Weights of a small GPT-style language model, trained from scratch on English Wikipedia: RMSNorm before each block.
Each number is 200 + 30 x the weight over its row's rms, rounded and kept within 0 to 999. Layers, rows and columns count from 0. The size before them is the row's rms in percent of the matrix's.

# layer 14 MLP down (transposed), 320x128, rms 0.175, rows 201-219, columns 0-127
100,212,190,225,149,194,165,147,238,231,173,185,183,214,257,215,249,118,210,197,133,211,181,176,189,172,182,155,167,262,247,279,142,166,178,199,188,202,221,227,215,206,159,186,221,149,172,197,148,175,192,127,187,200,223,187,191,178,173,206,175,217,199,209,185,208,207,206,198,209,209,182,193,278,216,148,171,146,212,171,220,192,163,200,199,192,156,223,173,193,217,221,220,226,225,199,159,215,228,207,196,241,212,179,212,210,207,208,148,192,188,211,163,172,214,193,223,220,187,217,238,151,221,147,202,234,208,161,174
103,244,237,163,231,224,247,230,230,198,233,210,194,215,180,198,200,229,171,171,255,205,217,254,236,187,183,200,208,198,186,257,213,212,190,159,203,163,196,215,222,155,205,188,183,179,179,189,280,219,149,230,213,175,250,237,197,193,156,189,171,214,229,194,177,189,235,214,159,181,164,227,198,202,156,215,147,159,205,211,216,171,196,217,212,224,206,192,208,234,141,170,147,148,195,201,184,175,276,239,162,190,185,227,185,208,197,179,216,210,210,209,264,191,188,182,168,173,210,142,227,191,210,194,222,205,138,247,284
097,162,250,230,235,244,202,194,190,203,197,195,181,146,185,200,186,179,196,184,196,165,211,181,254,122,188,186,212,198,182,203,246,209,232,152,213,208,208,189,175,183,195,156,182,185,234,250,240,253,185,244,221,209,186,252,220,212,192,205,184,224,185,168,201,205,182,208,255,252,246,152,173,219,223,243,227,195,217,225,237,223,190,247,223,194,166,231,177,236,194,218,194,201,256,178,250,199,233,182,236,115,182,177,257,216,185,189,200,191,218,199,171,235,128,210,212,169,200,262,206,210,184,199,178,180,223,261,237
102,191,167,188,134,221,203,194,196,207,228,208,193,229,165,218,224,192,202,200,183,172,176,178,195,191,194,178,222,208,205,180,221,189,195,127,199,189,219,221,159,223,252,221,211,231,225,170,252,187,226,184,146,210,199,253,182,210,191,214,229,208,237,180,243,229,180,224,231,181,136,174,244,231,236,206,178,202,162,219,213,182,197,218,194,209,182,210,192,202,278,188,204,203,155,157,240,186,216,136,232,170,198,204,192,201,198,94,199,171,192,212,248,259,180,154,152,199,263,221,195,210,180,263,180,254,191,164,236
102,188,215,217,207,145,193,156,209,194,193,170,168,216,231,241,193,239,203,153,220,192,199,208,164,217,211,189,159,226,143,219,214,193,192,253,198,178,238,192,240,179,212,210,216,173,234,185,150,213,226,282,211,224,234,215,183,244,133,219,168,208,176,197,218,210,262,174,216,190,178,175,196,240,204,228,210,201,202,201,209,178,235,145,181,214,147,145,162,228,235,206,234,198,201,202,215,173,213,197,251,242,177,181,214,245,172,210,233,212,112,181,143,170,197,273,215,160,194,188,164,194,207,144,193,212,184,159,188
102,164,220,217,182,148,162,168,265,212,178,172,262,220,173,259,220,201,160,203,185,183,197,213,228,196,162,198,206,176,215,238,230,224,220,260,176,157,209,181,167,188,214,236,192,226,178,190,181,207,211,204,148,148,200,158,171,189,226,184,234,179,251,185,175,209,209,196,210,156,208,180,170,171,239,222,240,232,229,162,173,258,232,230,101,151,179,166,201,186,196,172,205,162,232,183,208,236,152,245,208,190,213,241,239,185,209,224,215,171,212,246,259,209,185,180,219,193,216,171,185,153,182,197,207,248,201,200,185
101,228,166,187,192,183,243,212,169,210,203,254,252,210,230,241,234,205,178,209,195,170,199,194,177,262,173,221,213,193,194,174,208,223,203,222,167,183,176,196,208,175,173,190,152,254,190,213,222,179,195,244,234,184,166,226,231,202,237,292,168,194,220,193,190,148,214,210,191,190,161,145,221,139,233,135,156,227,147,250,195,180,213,208,248,208,215,212,245,200,206,183,256,203,232,237,168,173,148,176,246,209,200,173,234,198,225,211,152,231,216,164,180,223,181,202,165,210,258,211,182,188,170,204,229,153,193,194,161
100,198,193,180,191,199,192,201,163,211,208,199,181,217,252,220,188,216,224,189,223,176,213,205,213,157,180,179,185,151,198,204,151,215,195,189,241,211,202,152,215,152,195,157,220,202,207,237,243,211,196,198,183,243,218,193,220,198,144,230,173,208,170,168,184,230,222,206,215,244,210,218,177,237,193,222,217,194,174,162,217,199,195,164,209,112,186,180,235,182,119,196,184,210,255,214,178,282,257,237,210,240,178,230,186,171,171,147,215,124,153,225,214,186,216,226,146,238,183,180,184,213,193,249,161,263,155,190,220
102,174,196,187,164,243,181,195,182,227,206,226,199,221,202,229,144,213,224,235,219,250,163,225,206,214,215,188,160,238,221,205,212,246,174,237,216,194,197,169,155,186,219,172,140,217,168,262,184,202,220,227,201,231,192,189,155,209,217,152,196,219,160,264,196,127,164,220,192,218,203,210,266,133,236,155,178,158,229,157,191,241,188,181,226,208,212,209,201,171,202,231,166,243,156,187,175,212,212,219,188,218,214,236,231,168,233,199,262,236,217,158,235,190,163,188,181,218,171,167,229,198,173,167,218,225,242,256,181
097,139,215,220,242,219,190,199,183,177,219,173,253,165,192,223,172,146,232,221,247,209,206,194,202,209,171,174,265,189,237,177,201,227,192,279,205,258,227,187,194,220,140,175,155,198,194,179,154,237,209,224,195,197,199,163,200,197,208,196,209,169,215,202,163,248,219,224,236,197,206,204,182,219,212,249,278,203,205,207,204,241,239,147,225,216,237,130,190,215,237,205,205,141,177,244,249,219,201,205,199,182,203,237,190,196,219,258,229,209,234,205,215,206,194,132,208,195,203,163,156,153,186,191,205,173,173,206,251
099,186,168,190,235,219,230,156,212,208,189,187,212,222,247,137,143,208,230,241,172,185,201,175,155,228,247,217,269,189,186,237,179,163,194,167,199,243,226,206,198,203,222,204,251,189,197,169,230,209,230,195,214,112,198,193,244,189,170,219,195,115,228,196,136,229,221,222,177,212,192,218,204,179,207,234,238,232,190,217,204,186,196,161,159,181,216,223,176,211,195,197,169,196,166,200,185,281,267,147,163,180,218,217,168,180,192,179,236,213,186,223,186,197,210,214,202,202,192,236,185,210,230,206,282,175,192,214,240
103,154,251,163,186,204,192,154,180,174,165,222,238,182,216,251,174,239,167,259,233,230,204,221,195,234,187,212,200,153,217,233,154,195,216,244,173,137,215,178,171,225,227,186,190,217,143,219,215,242,171,220,173,161,195,159,203,185,188,231,210,178,163,234,201,255,171,211,139,232,198,242,172,206,184,205,204,167,204,167,218,263,173,256,163,197,236,235,188,163,201,166,200,206,201,154,173,189,212,239,203,243,240,172,188,165,206,172,194,221,196,192,211,206,174,245,146,204,183,179,216,275,175,255,208,182,204,220,190
099,172,228,227,215,249,202,217,236,171,170,205,217,190,233,150,202,189,162,194,223,154,227,129,136,192,236,211,177,197,233,176,199,198,224,197,173,281,235,192,192,175,212,250,223,199,162,172,228,179,169,157,126,225,191,200,197,229,230,140,193,189,189,226,151,229,203,215,230,195,185,159,198,175,179,194,204,197,195,195,236,241,194,143,246,224,202,194,185,234,208,238,250,188,162,158,161,158,172,174,214,192,208,202,188,266,143,201,185,172,251,196,205,237,224,215,188,242,198,194,220,167,191,257,193,159,187,198,228
101,180,162,218,197,215,183,192,227,217,171,237,184,176,209,217,154,182,175,215,270,190,173,189,183,157,193,171,251,183,271,186,161,241,238,177,213,172,191,141,160,228,251,150,233,207,155,182,238,239,236,190,186,240,201,223,271,178,213,227,211,228,181,203,227,194,185,170,235,173,175,242,197,202,182,219,225,250,171,192,224,201,189,271,216,256,222,168,165,215,228,196,201,188,240,180,219,209,183,137,132,161,175,207,175,206,198,165,167,174,225,241,177,188,197,241,215,205,242,169,179,211,218,241,195,211,173,193,186
097,169,136,249,141,208,177,176,213,201,178,201,198,153,183,175,220,190,244,222,191,223,201,180,231,202,209,164,149,172,168,256,176,171,163,194,237,155,215,203,270,215,239,199,229,229,262,200,207,202,227,207,216,149,193,201,175,228,217,177,231,182,238,209,163,223,223,231,190,170,240,120,149,184,204,191,207,207,259,203,227,203,167,177,214,204,212,201,198,175,166,252,183,232,246,252,204,186,279,235,179,191,210,219,208,202,171,208,224,248,181,199,164,141,170,248,186,189,223,229,212,180,161,207,208,193,184,213,225
101,201,188,218,213,197,211,231,192,187,176,164,196,239,173,187,221,140,246,172,167,197,212,191,185,154,197,214,211,210,246,194,176,199,223,263,223,235,204,178,198,170,213,247,229,185,179,222,101,164,223,189,222,233,164,223,165,225,253,195,219,199,150,244,162,204,175,214,193,182,192,180,172,240,182,157,274,238,189,244,181,169,216,246,196,249,199,256,189,194,229,154,225,189,167,193,221,232,183,241,230,194,217,201,242,253,176,202,242,211,224,238,231,234,213,197,180,194,243,242,214,150,221,257,194,211,174,197,193
089,221,263,213,185,201,182,192,197,156,143,141,242,144,232,218,253,172,154,171,194,166,217,193,216,198,182,232,166,195,245,202,223,237,268,179,185,168,227,205,209,176,163,169,179,208,218,206,203,189,201,208,239,240,220,199,181,169,159,179,199,198,182,248,243,196,226,260,202,188,232,147,192,224,255,196,181,240,238,180,188,240,191,205,209,208,198,219,168,198,207,170,203,181,215,208,200,194,116,194,167,229,228,188,203,254,245,162,237,217,177,190,176,194,167,203,243,176,165,207,208,194,127,237,134,228,208,229,200
102,166,183,157,181,200,154,186,157,223,225,234,204,231,212,212,164,163,206,167,191,226,182,234,203,270,186,149,178,214,197,194,169,144,171,159,228,188,203,189,243,231,216,191,242,177,250,183,223,157,213,157,186,202,214,167,147,252,154,252,240,241,197,217,198,268,195,232,199,195,179,251,221,207,180,180,222,207,211,207,149,150,223,225,180,193,220,230,174,214,181,225,221,214,226,244,213,203,211,189,174,246,135,226,230,219,198,180,212,177,189,215,145,205,167,200,182,179,187,214,201,225,167,204,301,160,203,216,200
100,207,181,207,215,230,189,219,221,223,219,199,181,181,202,143,174,231,248,222,249,196,196,178,194,164,190,202,219,164,257,194,199,233,250,157,189,165,173,238,233,207,199,194,196,254,241,210,242,256,216,184,182,257,184,226,129,155,153,234,214,221,163,206,129,209,195,258,221,233,212,199,144,197,185,205,182,163,210,241,203,198,184,227,223,152,182,159,158,233,246,246,209,164,188,225,190,196,222,236,209,208,249,213,207,189,177,246,243,199,233,157,186,209,257,173,165,220,176,227,157,220,175,240,190,210,215,177,207
# layer 14 MLP gate, 320x128, rms 0.167, rows 202-219, columns 0-127
096,208,185,173,196,167,202,241,221,250,233,193,212,223,174,209,160,189,189,179,214,175,204,216,201,253,162,203,169,153,219,187,248,145,178,219,206,189,230,144,180,224,174,149,225,182,200,203,225,207,211,225,153,227,229,202,200,172,128,192,210,219,188,233,154,204,230,219,192,212,123,235,214,166,243,212,199,172,212,186,163,233,265,244,244,212,199,220,168,207,142,259,186,142,185,224,214,193,135,220,201,190,196,155,181,165,162,166,204,193,196,210,209,241,181,262,198,224,179,198,230,174,204,234,134,183,182,173,181
102,231,171,225,171,213,268,206,210,175,247,233,269,194,205,169,210,225,223,172,149,205,240,220,152,237,224,209,169,161,196,249,213,202,180,249,155,213,173,171,191,179,246,168,170,200,216,185,177,226,274,181,157,196,210,200,180,216,248,164,245,186,186,188,221,195,206,257,216,199,197,210,272,176,180,207,143,205,170,160,185,199,191,196,160,241,201,241,174,208,178,159,213,235,201,216,183,256,204,205,176,235,200,176,181,191,211,209,151,196,175,137,160,177,251,184,156,236,220,165,213,227,217,188,193,203,246,203,227
096,223,212,179,213,192,223,147,188,262,175,232,246,210,181,213,191,190,228,207,168,233,201,147,187,180,212,177,166,227,186,232,207,275,162,205,187,137,217,172,165,147,179,216,193,185,192,208,245,240,182,219,158,149,207,188,219,185,209,206,173,185,178,220,175,193,206,230,188,224,165,204,220,193,200,237,176,247,241,204,175,188,188,160,258,224,243,223,193,173,224,192,170,172,197,243,171,229,176,278,208,158,194,271,181,129,169,225,172,205,227,205,184,216,183,181,180,195,215,134,223,204,201,230,249,165,163,252,221
094,244,189,220,253,256,176,199,247,195,137,174,227,242,214,224,171,184,224,192,188,177,203,237,172,194,168,184,206,257,189,206,232,198,160,172,179,211,191,210,215,183,239,176,149,211,171,199,189,159,215,174,203,158,181,198,172,194,181,200,180,206,196,218,243,223,192,212,146,235,159,236,235,192,187,194,203,200,198,205,219,254,148,227,172,196,238,179,181,274,195,201,152,263,231,228,242,171,243,223,162,194,171,173,237,216,233,220,216,224,235,214,150,152,180,187,211,253,147,238,203,161,182,255,197,166,178,202,250
094,149,216,141,189,231,279,206,211,198,187,204,208,231,202,168,217,196,151,216,204,221,163,223,196,174,161,194,182,226,202,209,232,215,213,217,244,220,256,215,209,187,167,183,230,167,248,191,211,180,210,198,182,211,195,161,232,205,208,150,258,219,226,171,194,201,162,201,183,185,161,224,235,161,235,174,183,230,230,216,221,194,160,179,197,211,192,209,199,171,118,200,168,170,203,173,149,215,231,140,199,182,168,240,188,235,197,198,240,256,170,133,227,195,235,238,178,137,208,167,195,228,173,231,176,258,214,211,137
097,177,264,230,163,239,139,205,175,201,225,181,189,215,158,193,207,206,182,207,201,170,182,238,160,181,180,199,195,213,189,232,225,124,209,196,188,205,194,192,243,213,224,223,203,208,190,201,174,134,194,194,190,220,263,162,233,185,256,186,203,185,217,170,198,230,203,231,168,213,211,210,200,245,183,219,203,175,209,226,208,185,167,184,214,176,265,186,197,191,210,232,215,216,223,172,222,192,168,227,199,194,90,171,158,196,177,245,191,270,220,186,166,178,202,178,221,207,172,154,159,162,184,251,190,167,106,233,176
102,177,186,187,176,177,153,211,188,172,204,188,158,171,253,239,194,198,200,210,191,221,226,209,223,229,259,229,149,173,164,227,146,221,167,197,229,184,209,234,183,213,210,140,187,226,167,269,218,197,203,174,214,240,195,213,200,206,251,230,165,198,243,170,209,181,192,177,178,208,197,220,220,168,167,177,146,205,195,181,218,212,229,191,232,231,184,213,198,217,211,209,240,175,187,163,188,204,172,161,108,255,219,240,176,202,264,190,208,185,157,216,219,179,219,162,200,241,231,183,189,268,181,213,260,239,262,213,149
099,218,170,186,241,173,221,224,180,177,202,196,216,212,226,237,218,226,203,202,244,203,243,170,192,145,190,173,222,171,225,153,200,212,139,186,162,157,225,219,208,206,165,186,244,272,255,145,188,154,217,186,208,186,205,245,232,237,222,165,254,250,177,239,171,245,207,191,202,204,221,195,101,228,220,208,237,197,218,258,215,230,159,169,238,191,185,160,233,200,190,239,205,221,213,209,220,210,206,228,212,255,173,234,235,168,217,242,212,199,215,180,198,207,183,178,165,201,198,167,225,200,163,146,173,218,175,230,240
108,185,293,207,200,190,166,188,175,167,156,193,164,189,250,226,248,180,151,176,195,132,211,226,183,132,247,188,201,182,151,219,205,223,212,196,223,236,234,224,219,189,258,184,166,194,195,227,203,179,215,198,175,187,202,240,177,191,223,176,171,231,197,205,213,218,161,179,139,221,249,158,228,128,192,195,143,193,235,250,202,227,184,190,220,167,236,182,184,176,129,191,206,204,214,228,204,223,199,216,231,204,186,226,200,166,238,128,190,231,212,219,201,233,217,182,236,189,192,189,172,203,169,217,201,222,223,266,176
097,163,194,165,214,229,247,208,220,232,203,190,180,183,95,230,234,162,213,206,213,183,252,251,214,223,230,241,181,205,155,160,174,239,166,143,245,169,203,212,187,244,208,153,244,270,238,217,246,197,160,210,195,203,199,185,178,213,187,191,215,212,257,202,265,202,169,216,168,195,145,211,198,237,211,149,200,196,229,211,210,220,201,203,153,159,207,204,203,242,164,225,213,166,192,211,194,234,146,201,191,186,158,208,174,230,219,189,201,202,203,232,158,181,159,236,236,221,145,199,201,173,218,221,206,179,237,236,205
094,88,208,166,199,217,219,232,207,185,199,197,173,162,181,203,189,203,202,204,200,174,202,202,169,169,172,195,192,165,199,187,131,199,239,199,163,201,182,213,279,215,166,173,201,155,214,202,198,194,131,199,188,205,141,187,250,196,212,180,237,229,178,203,182,208,175,203,215,196,220,243,191,171,152,207,203,214,223,201,207,152,175,195,163,224,191,211,196,226,223,155,213,200,214,237,220,171,137,155,221,138,198,192,173,157,199,151,175,141,160,133,145,204,211,173,169,227,237,195,186,202,205,197,134,194,147,211,186
106,166,210,192,243,129,182,224,220,188,199,234,210,205,287,231,239,209,234,197,237,209,196,175,157,250,230,220,243,215,170,190,248,166,206,170,219,186,223,210,247,194,215,155,186,188,155,188,225,232,216,198,246,150,205,219,274,238,174,216,189,218,213,240,205,262,209,247,185,205,178,193,180,199,163,184,201,176,225,179,138,230,199,181,195,218,205,232,156,236,272,209,206,226,191,179,188,167,242,185,200,203,185,139,219,193,205,168,191,159,212,168,177,246,163,211,189,156,187,230,208,204,243,226,176,236,181,248,207
093,256,197,213,192,241,193,205,178,204,246,219,154,204,277,232,164,222,185,214,218,163,171,206,146,235,205,206,196,199,215,204,251,207,192,195,276,190,214,184,195,220,265,200,210,219,166,162,202,238,187,208,127,180,252,221,178,215,194,237,184,163,247,199,150,198,235,218,148,226,216,176,234,197,194,182,211,178,210,251,134,227,248,247,187,212,179,152,167,212,232,187,228,186,235,228,184,217,246,218,162,220,245,233,204,203,245,235,207,179,221,208,251,216,220,177,208,192,185,156,183,193,150,163,198,238,197,191,187
096,185,217,218,223,183,174,181,214,194,181,170,310,149,148,213,194,219,240,229,200,170,214,220,149,255,226,239,142,165,216,218,253,153,207,223,223,227,214,222,176,205,206,191,183,212,217,180,212,171,231,212,231,172,197,189,206,194,217,165,177,213,198,171,179,219,210,161,209,168,200,245,224,177,242,231,233,158,185,158,259,179,157,187,172,218,210,208,256,195,172,208,217,247,198,231,245,239,222,173,166,197,166,229,208,183,260,203,231,215,164,200,209,155,192,202,136,206,191,243,246,162,206,235,194,177,187,180,248
089,211,157,181,206,205,208,207,161,161,218,236,241,205,217,149,203,254,171,220,154,224,192,194,217,200,226,195,222,208,172,216,164,214,181,199,203,218,234,180,196,239,220,215,200,197,178,190,201,279,220,232,203,245,196,245,234,187,256,115,196,157,216,235,225,217,217,160,145,226,210,213,204,220,197,192,187,173,212,191,164,204,210,291,195,209,245,168,224,191,223,215,179,180,210,252,169,213,280,181,180,234,194,218,234,177,178,128,170,247,221,200,152,235,186,208,188,223,267,227,208,223,173,202,223,222,182,230,178
089,160,202,215,183,187,198,205,142,192,229,202,189,189,191,211,251,193,171,217,175,190,203,191,154,190,209,163,183,157,239,208,259,255,195,231,189,215,122,207,211,189,209,190,212,181,184,172,142,251,208,263,185,235,196,129,219,195,229,226,159,179,181,188,219,192,243,184,224,209,217,213,191,239,221,173,201,166,191,206,215,231,187,199,183,211,174,245,200,171,207,274,176,185,171,192,190,155,177,186,272,274,160,169,188,217,204,184,179,201,166,204,174,226,173,275,211,172,163,179,229,199,171,153,219,172,170,233,258
099,214,186,147,144,197,176,198,207,168,193,207,168,173,185,221,204,172,265,218,214,207,217,209,184,248,192,213,197,138,181,224,203,142,173,237,217,181,223,211,201,236,215,245,180,232,192,201,142,233,198,173,179,211,229,180,163,197,102,239,141,225,222,213,235,199,206,211,226,184,211,174,218,208,250,179,209,244,195,186,177,193,168,181,197,131,257,229,216,211,133,147,225,203,119,162,206,188,200,197,165,188,191,194,219,230,211,175,242,194,220,185,271,213,150,159,218,188,233,195,193,225,206,215,188,169,181,201,194
092,190,185,229,233,212,176,186,185,223,201,202,187,204,267,181,181,220,178,187,195,246,243,218,223,215,156,227,147,193,138,232,239,149,208,245,229,209,184,155,211,191,162,200,209,211,182,227,172,192,168,209,195,221,170,233,213,212,164,170,212,208,235,177,262,232,167,201,138,222,224,160,275,201,206,157,184,217,214,201,154,212,199,177,252,250,222,210,202,208,200,179,200,119,228,175,174,203,203,174,270,209,216,127,160,211,220,194,203,242,229,208,213,186,202,182,193,171,216,187,264,173,233,191,210,208,240,249,233
# layer 14 MLP up, 320x128, rms 0.156, rows 202-219, columns 0-127
098,223,189,198,183,199,251,208,220,213,209,178,166,253,136,202,148,293,263,212,194,197,231,216,229,191,226,161,163,189,205,217,221,205,186,187,192,191,210,229,223,253,223,247,204,228,223,213,212,200,150,206,177,206,182,214,183,214,208,224,182,236,161,212,278,199,224,184,212,205,175,246,165,166,185,229,236,215,239,205,180,214,226,192,233,190,188,179,178,225,244,221,158,168,191,253,180,217,186,167,228,172,233,252,177,250,160,206,254,166,124,192,223,236,179,158,180,173,185,205,218,183,222,207,192,234,166,260,183
103,165,224,188,191,141,197,223,171,222,152,214,192,141,188,236,176,203,189,166,143,173,205,195,198,193,222,176,226,166,184,173,139,170,215,160,207,239,215,141,161,187,214,197,241,189,220,278,172,201,165,169,199,205,158,175,207,253,229,194,158,234,176,207,205,191,229,179,221,200,181,236,135,235,162,197,187,239,177,200,172,253,197,169,195,194,192,216,201,225,163,192,263,199,169,195,195,119,169,154,176,215,203,188,245,160,193,222,219,178,185,212,263,169,180,227,191,155,182,199,227,189,221,157,139,211,205,202,210
095,210,194,169,218,208,206,224,194,206,199,199,164,162,178,219,234,227,233,253,240,124,194,210,161,264,217,215,222,214,183,195,187,187,185,202,203,105,149,230,191,179,222,197,205,216,171,199,195,153,173,243,209,228,192,200,207,156,177,193,216,256,148,274,236,228,197,220,218,182,164,198,159,216,173,216,173,179,179,123,199,191,178,175,199,236,221,195,149,177,210,144,167,190,261,207,163,202,149,159,201,191,192,220,214,195,218,206,193,192,244,231,157,211,204,245,169,222,198,150,193,246,194,229,198,153,234,207,166
103,194,241,209,228,228,184,210,199,156,197,186,160,206,214,158,228,218,176,175,194,277,192,180,126,198,193,133,181,176,224,184,195,202,249,281,186,199,218,186,200,205,204,223,190,177,189,160,208,200,200,134,178,238,192,212,206,158,179,176,171,205,196,194,177,213,216,236,160,259,253,247,216,243,210,181,200,187,193,145,213,207,176,250,134,199,201,254,193,191,213,164,165,151,238,228,182,224,201,189,194,223,215,177,183,217,214,145,172,166,243,195,194,247,164,207,190,225,158,252,186,140,186,249,201,184,217,216,225
102,212,243,207,202,146,182,185,184,209,213,175,178,188,199,211,200,193,180,225,129,169,219,183,158,196,183,286,200,229,202,208,190,163,165,175,206,239,159,163,186,227,229,162,174,165,186,207,197,268,194,172,197,188,209,168,168,214,176,189,152,167,216,160,144,180,164,223,238,155,159,190,197,177,162,283,139,174,207,243,183,215,171,233,172,169,161,222,178,193,249,240,202,178,164,199,182,182,219,160,208,203,208,265,206,205,233,200,158,164,242,194,130,226,192,177,172,187,182,207,205,237,220,233,182,189,208,229,190
101,177,143,225,176,146,149,202,226,160,140,209,170,192,180,174,229,191,208,186,194,194,202,184,212,219,218,193,180,206,176,207,207,199,173,196,152,198,175,216,219,160,254,208,228,200,190,236,177,191,216,203,156,151,273,229,196,216,214,178,195,178,174,212,178,220,224,153,141,184,228,214,176,212,139,223,236,172,131,232,175,208,162,182,186,266,128,229,197,218,216,199,198,240,189,180,188,204,234,253,183,156,191,148,205,196,227,211,189,201,173,234,193,171,245,248,196,164,236,181,183,256,186,157,249,190,234,243,225
103,212,190,208,116,226,222,194,177,164,215,233,211,248,192,137,218,223,156,217,248,224,205,227,195,144,214,248,215,234,200,168,198,236,188,215,156,225,217,227,172,185,171,185,165,154,200,179,158,204,223,212,228,261,262,191,190,215,149,205,166,170,212,229,209,183,113,193,195,169,219,159,195,178,176,200,202,203,219,199,186,206,245,168,224,169,205,234,166,241,176,219,200,230,192,186,222,215,217,217,198,239,229,148,221,199,167,220,150,210,231,177,196,243,193,167,212,175,224,135,140,183,205,225,168,199,261,189,221
101,198,208,188,164,141,197,236,221,231,266,216,219,197,192,215,222,219,230,170,218,211,191,192,178,193,187,207,254,219,153,297,248,166,226,171,196,157,238,163,155,244,169,232,247,219,236,180,211,177,156,140,213,181,202,170,148,199,184,185,243,164,216,192,198,247,169,195,154,145,196,133,171,186,234,254,199,200,211,202,189,205,196,172,207,212,210,222,158,174,228,201,218,227,190,238,214,186,185,152,204,237,213,207,208,199,212,180,207,201,195,164,212,176,167,232,177,158,142,138,159,210,202,198,199,252,195,199,210
107,221,200,209,264,197,185,142,236,211,201,163,158,167,230,227,251,198,211,197,200,187,211,166,144,192,219,233,234,209,154,184,285,235,237,158,168,212,179,178,236,180,220,160,205,196,211,215,172,199,222,187,112,158,241,152,253,176,213,186,179,216,223,163,186,236,202,204,215,239,145,242,219,215,219,227,219,241,157,197,165,174,225,200,192,206,226,227,137,233,223,230,171,167,227,236,233,192,161,166,205,146,209,239,210,222,163,189,197,198,226,224,178,198,188,177,182,215,222,212,196,177,258,232,203,193,182,228,185
097,222,182,189,231,174,230,144,202,179,162,196,154,157,243,214,234,180,207,222,195,208,193,215,155,224,228,210,157,166,189,190,240,163,187,143,210,195,203,239,212,167,214,212,211,216,210,184,180,187,211,199,183,163,172,219,240,170,169,194,192,215,210,161,159,231,166,125,187,220,211,248,210,191,159,203,213,198,227,193,196,169,244,207,154,190,138,224,227,192,216,231,123,150,128,202,297,241,195,219,217,180,186,172,184,228,202,159,201,216,201,158,236,176,234,222,236,224,221,244,179,194,239,158,216,178,189,191,237
105,166,235,190,235,237,230,258,220,213,264,148,183,186,232,189,206,218,207,161,223,169,227,242,227,203,168,232,184,198,168,171,215,171,227,182,194,189,177,169,240,215,156,133,159,178,228,207,206,245,221,191,266,189,198,225,219,222,197,183,233,244,150,224,254,182,170,219,188,230,167,195,254,241,227,163,241,231,199,208,205,236,236,265,155,181,213,199,178,225,159,221,217,204,202,191,197,215,260,229,231,185,221,230,181,169,180,228,184,169,209,201,180,141,196,208,221,202,224,169,217,133,220,199,197,196,230,140,220
098,165,150,201,221,241,143,230,184,233,208,240,168,236,220,195,196,207,174,220,181,244,206,233,118,172,217,225,157,190,251,203,199,163,213,247,162,219,230,206,214,219,184,199,206,220,204,230,200,188,147,206,169,175,193,166,165,215,202,215,177,197,139,226,216,230,226,228,237,168,275,238,204,237,192,193,253,176,206,239,242,259,227,182,188,189,188,186,207,179,212,196,197,224,221,205,168,195,207,211,189,180,133,227,158,215,187,217,170,209,213,210,222,275,182,197,191,159,253,160,169,192,239,244,251,193,235,223,239
095,190,225,206,209,228,190,184,193,218,127,216,182,167,167,157,207,182,159,209,179,189,142,187,216,194,171,198,208,205,219,210,182,215,195,177,209,181,229,198,244,178,231,170,123,220,143,159,255,253,209,184,209,232,209,189,249,201,161,219,168,224,214,191,189,157,221,213,204,225,193,215,219,146,217,136,182,227,180,198,241,149,196,173,174,218,129,185,250,228,164,205,199,156,173,151,225,192,144,192,167,190,220,197,196,205,176,223,216,165,219,226,204,230,210,170,179,224,231,256,232,125,139,183,217,218,233,208,167
098,183,221,182,203,231,227,219,181,205,223,178,158,258,238,190,228,213,202,222,235,159,153,217,226,191,216,184,225,222,202,197,176,176,143,188,253,175,227,176,216,169,144,218,189,187,141,177,212,229,195,192,167,252,193,171,185,180,183,175,221,206,255,258,177,148,168,232,166,255,171,211,223,204,236,202,152,193,176,192,213,149,222,185,189,192,222,192,163,205,205,230,223,167,211,231,158,239,144,217,190,198,150,171,213,135,260,170,172,143,195,281,209,214,186,220,215,182,160,174,249,175,190,203,179,189,211,182,218
088,222,180,154,186,188,188,184,195,163,213,137,206,210,189,170,179,234,178,219,198,183,218,146,184,190,172,171,255,182,220,156,245,191,159,197,212,217,228,161,206,241,215,259,267,256,223,213,185,211,162,171,185,246,205,249,251,198,279,184,210,219,192,192,162,195,169,144,184,187,172,183,181,227,172,207,241,214,227,178,243,241,167,257,183,190,173,232,215,184,223,229,203,235,197,217,241,255,219,180,163,190,240,233,195,211,173,228,198,223,185,211,168,181,187,241,166,152,271,216,182,187,208,213,198,182,165,183,161
088,200,149,201,223,212,176,185,184,221,232,212,236,212,183,197,192,269,216,195,188,183,206,149,174,226,212,143,189,204,194,172,197,168,197,228,213,177,199,162,192,182,220,217,205,199,198,233,170,184,205,247,211,219,205,171,187,215,200,195,209,166,147,131,167,187,223,219,226,195,182,209,258,168,149,254,163,183,191,225,207,181,190,160,169,186,204,241,214,217,191,174,190,230,169,175,184,152,255,197,247,207,246,170,189,195,171,202,134,142,183,187,196,138,251,217,138,194,152,180,210,216,271,148,269,167,234,172,211
102,159,216,216,178,196,209,175,217,244,168,193,165,237,210,141,224,216,236,193,194,189,178,230,129,246,234,157,197,199,193,179,183,157,189,180,161,211,171,156,150,267,166,197,190,272,223,189,151,170,224,170,211,148,172,202,168,171,181,206,203,226,174,205,188,231,222,198,185,163,192,151,200,185,180,238,183,203,215,201,215,236,229,206,218,157,243,248,206,258,174,194,240,162,245,198,227,207,154,213,191,241,235,251,208,166,224,215,232,239,209,243,210,222,245,237,227,199,200,142,167,165,177,195,201,177,192,154,189
101,195,232,236,218,238,220,164,226,170,185,199,206,188,145,197,210,200,139,187,251,222,219,180,220,235,188,169,210,227,253,172,151,238,250,167,172,239,215,218,234,173,178,216,187,186,172,186,214,238,259,219,201,193,256,236,255,226,215,210,136,196,214,180,213,226,222,166,203,186,181,200,200,215,163,189,158,244,194,173,199,180,223,189,179,192,212,171,245,203,168,186,260,228,228,178,176,236,157,216,233,170,145,197,161,218,189,166,183,201,217,176,239,134,170,276,180,200,180,200,221,204,241,200,270,227,181,231,198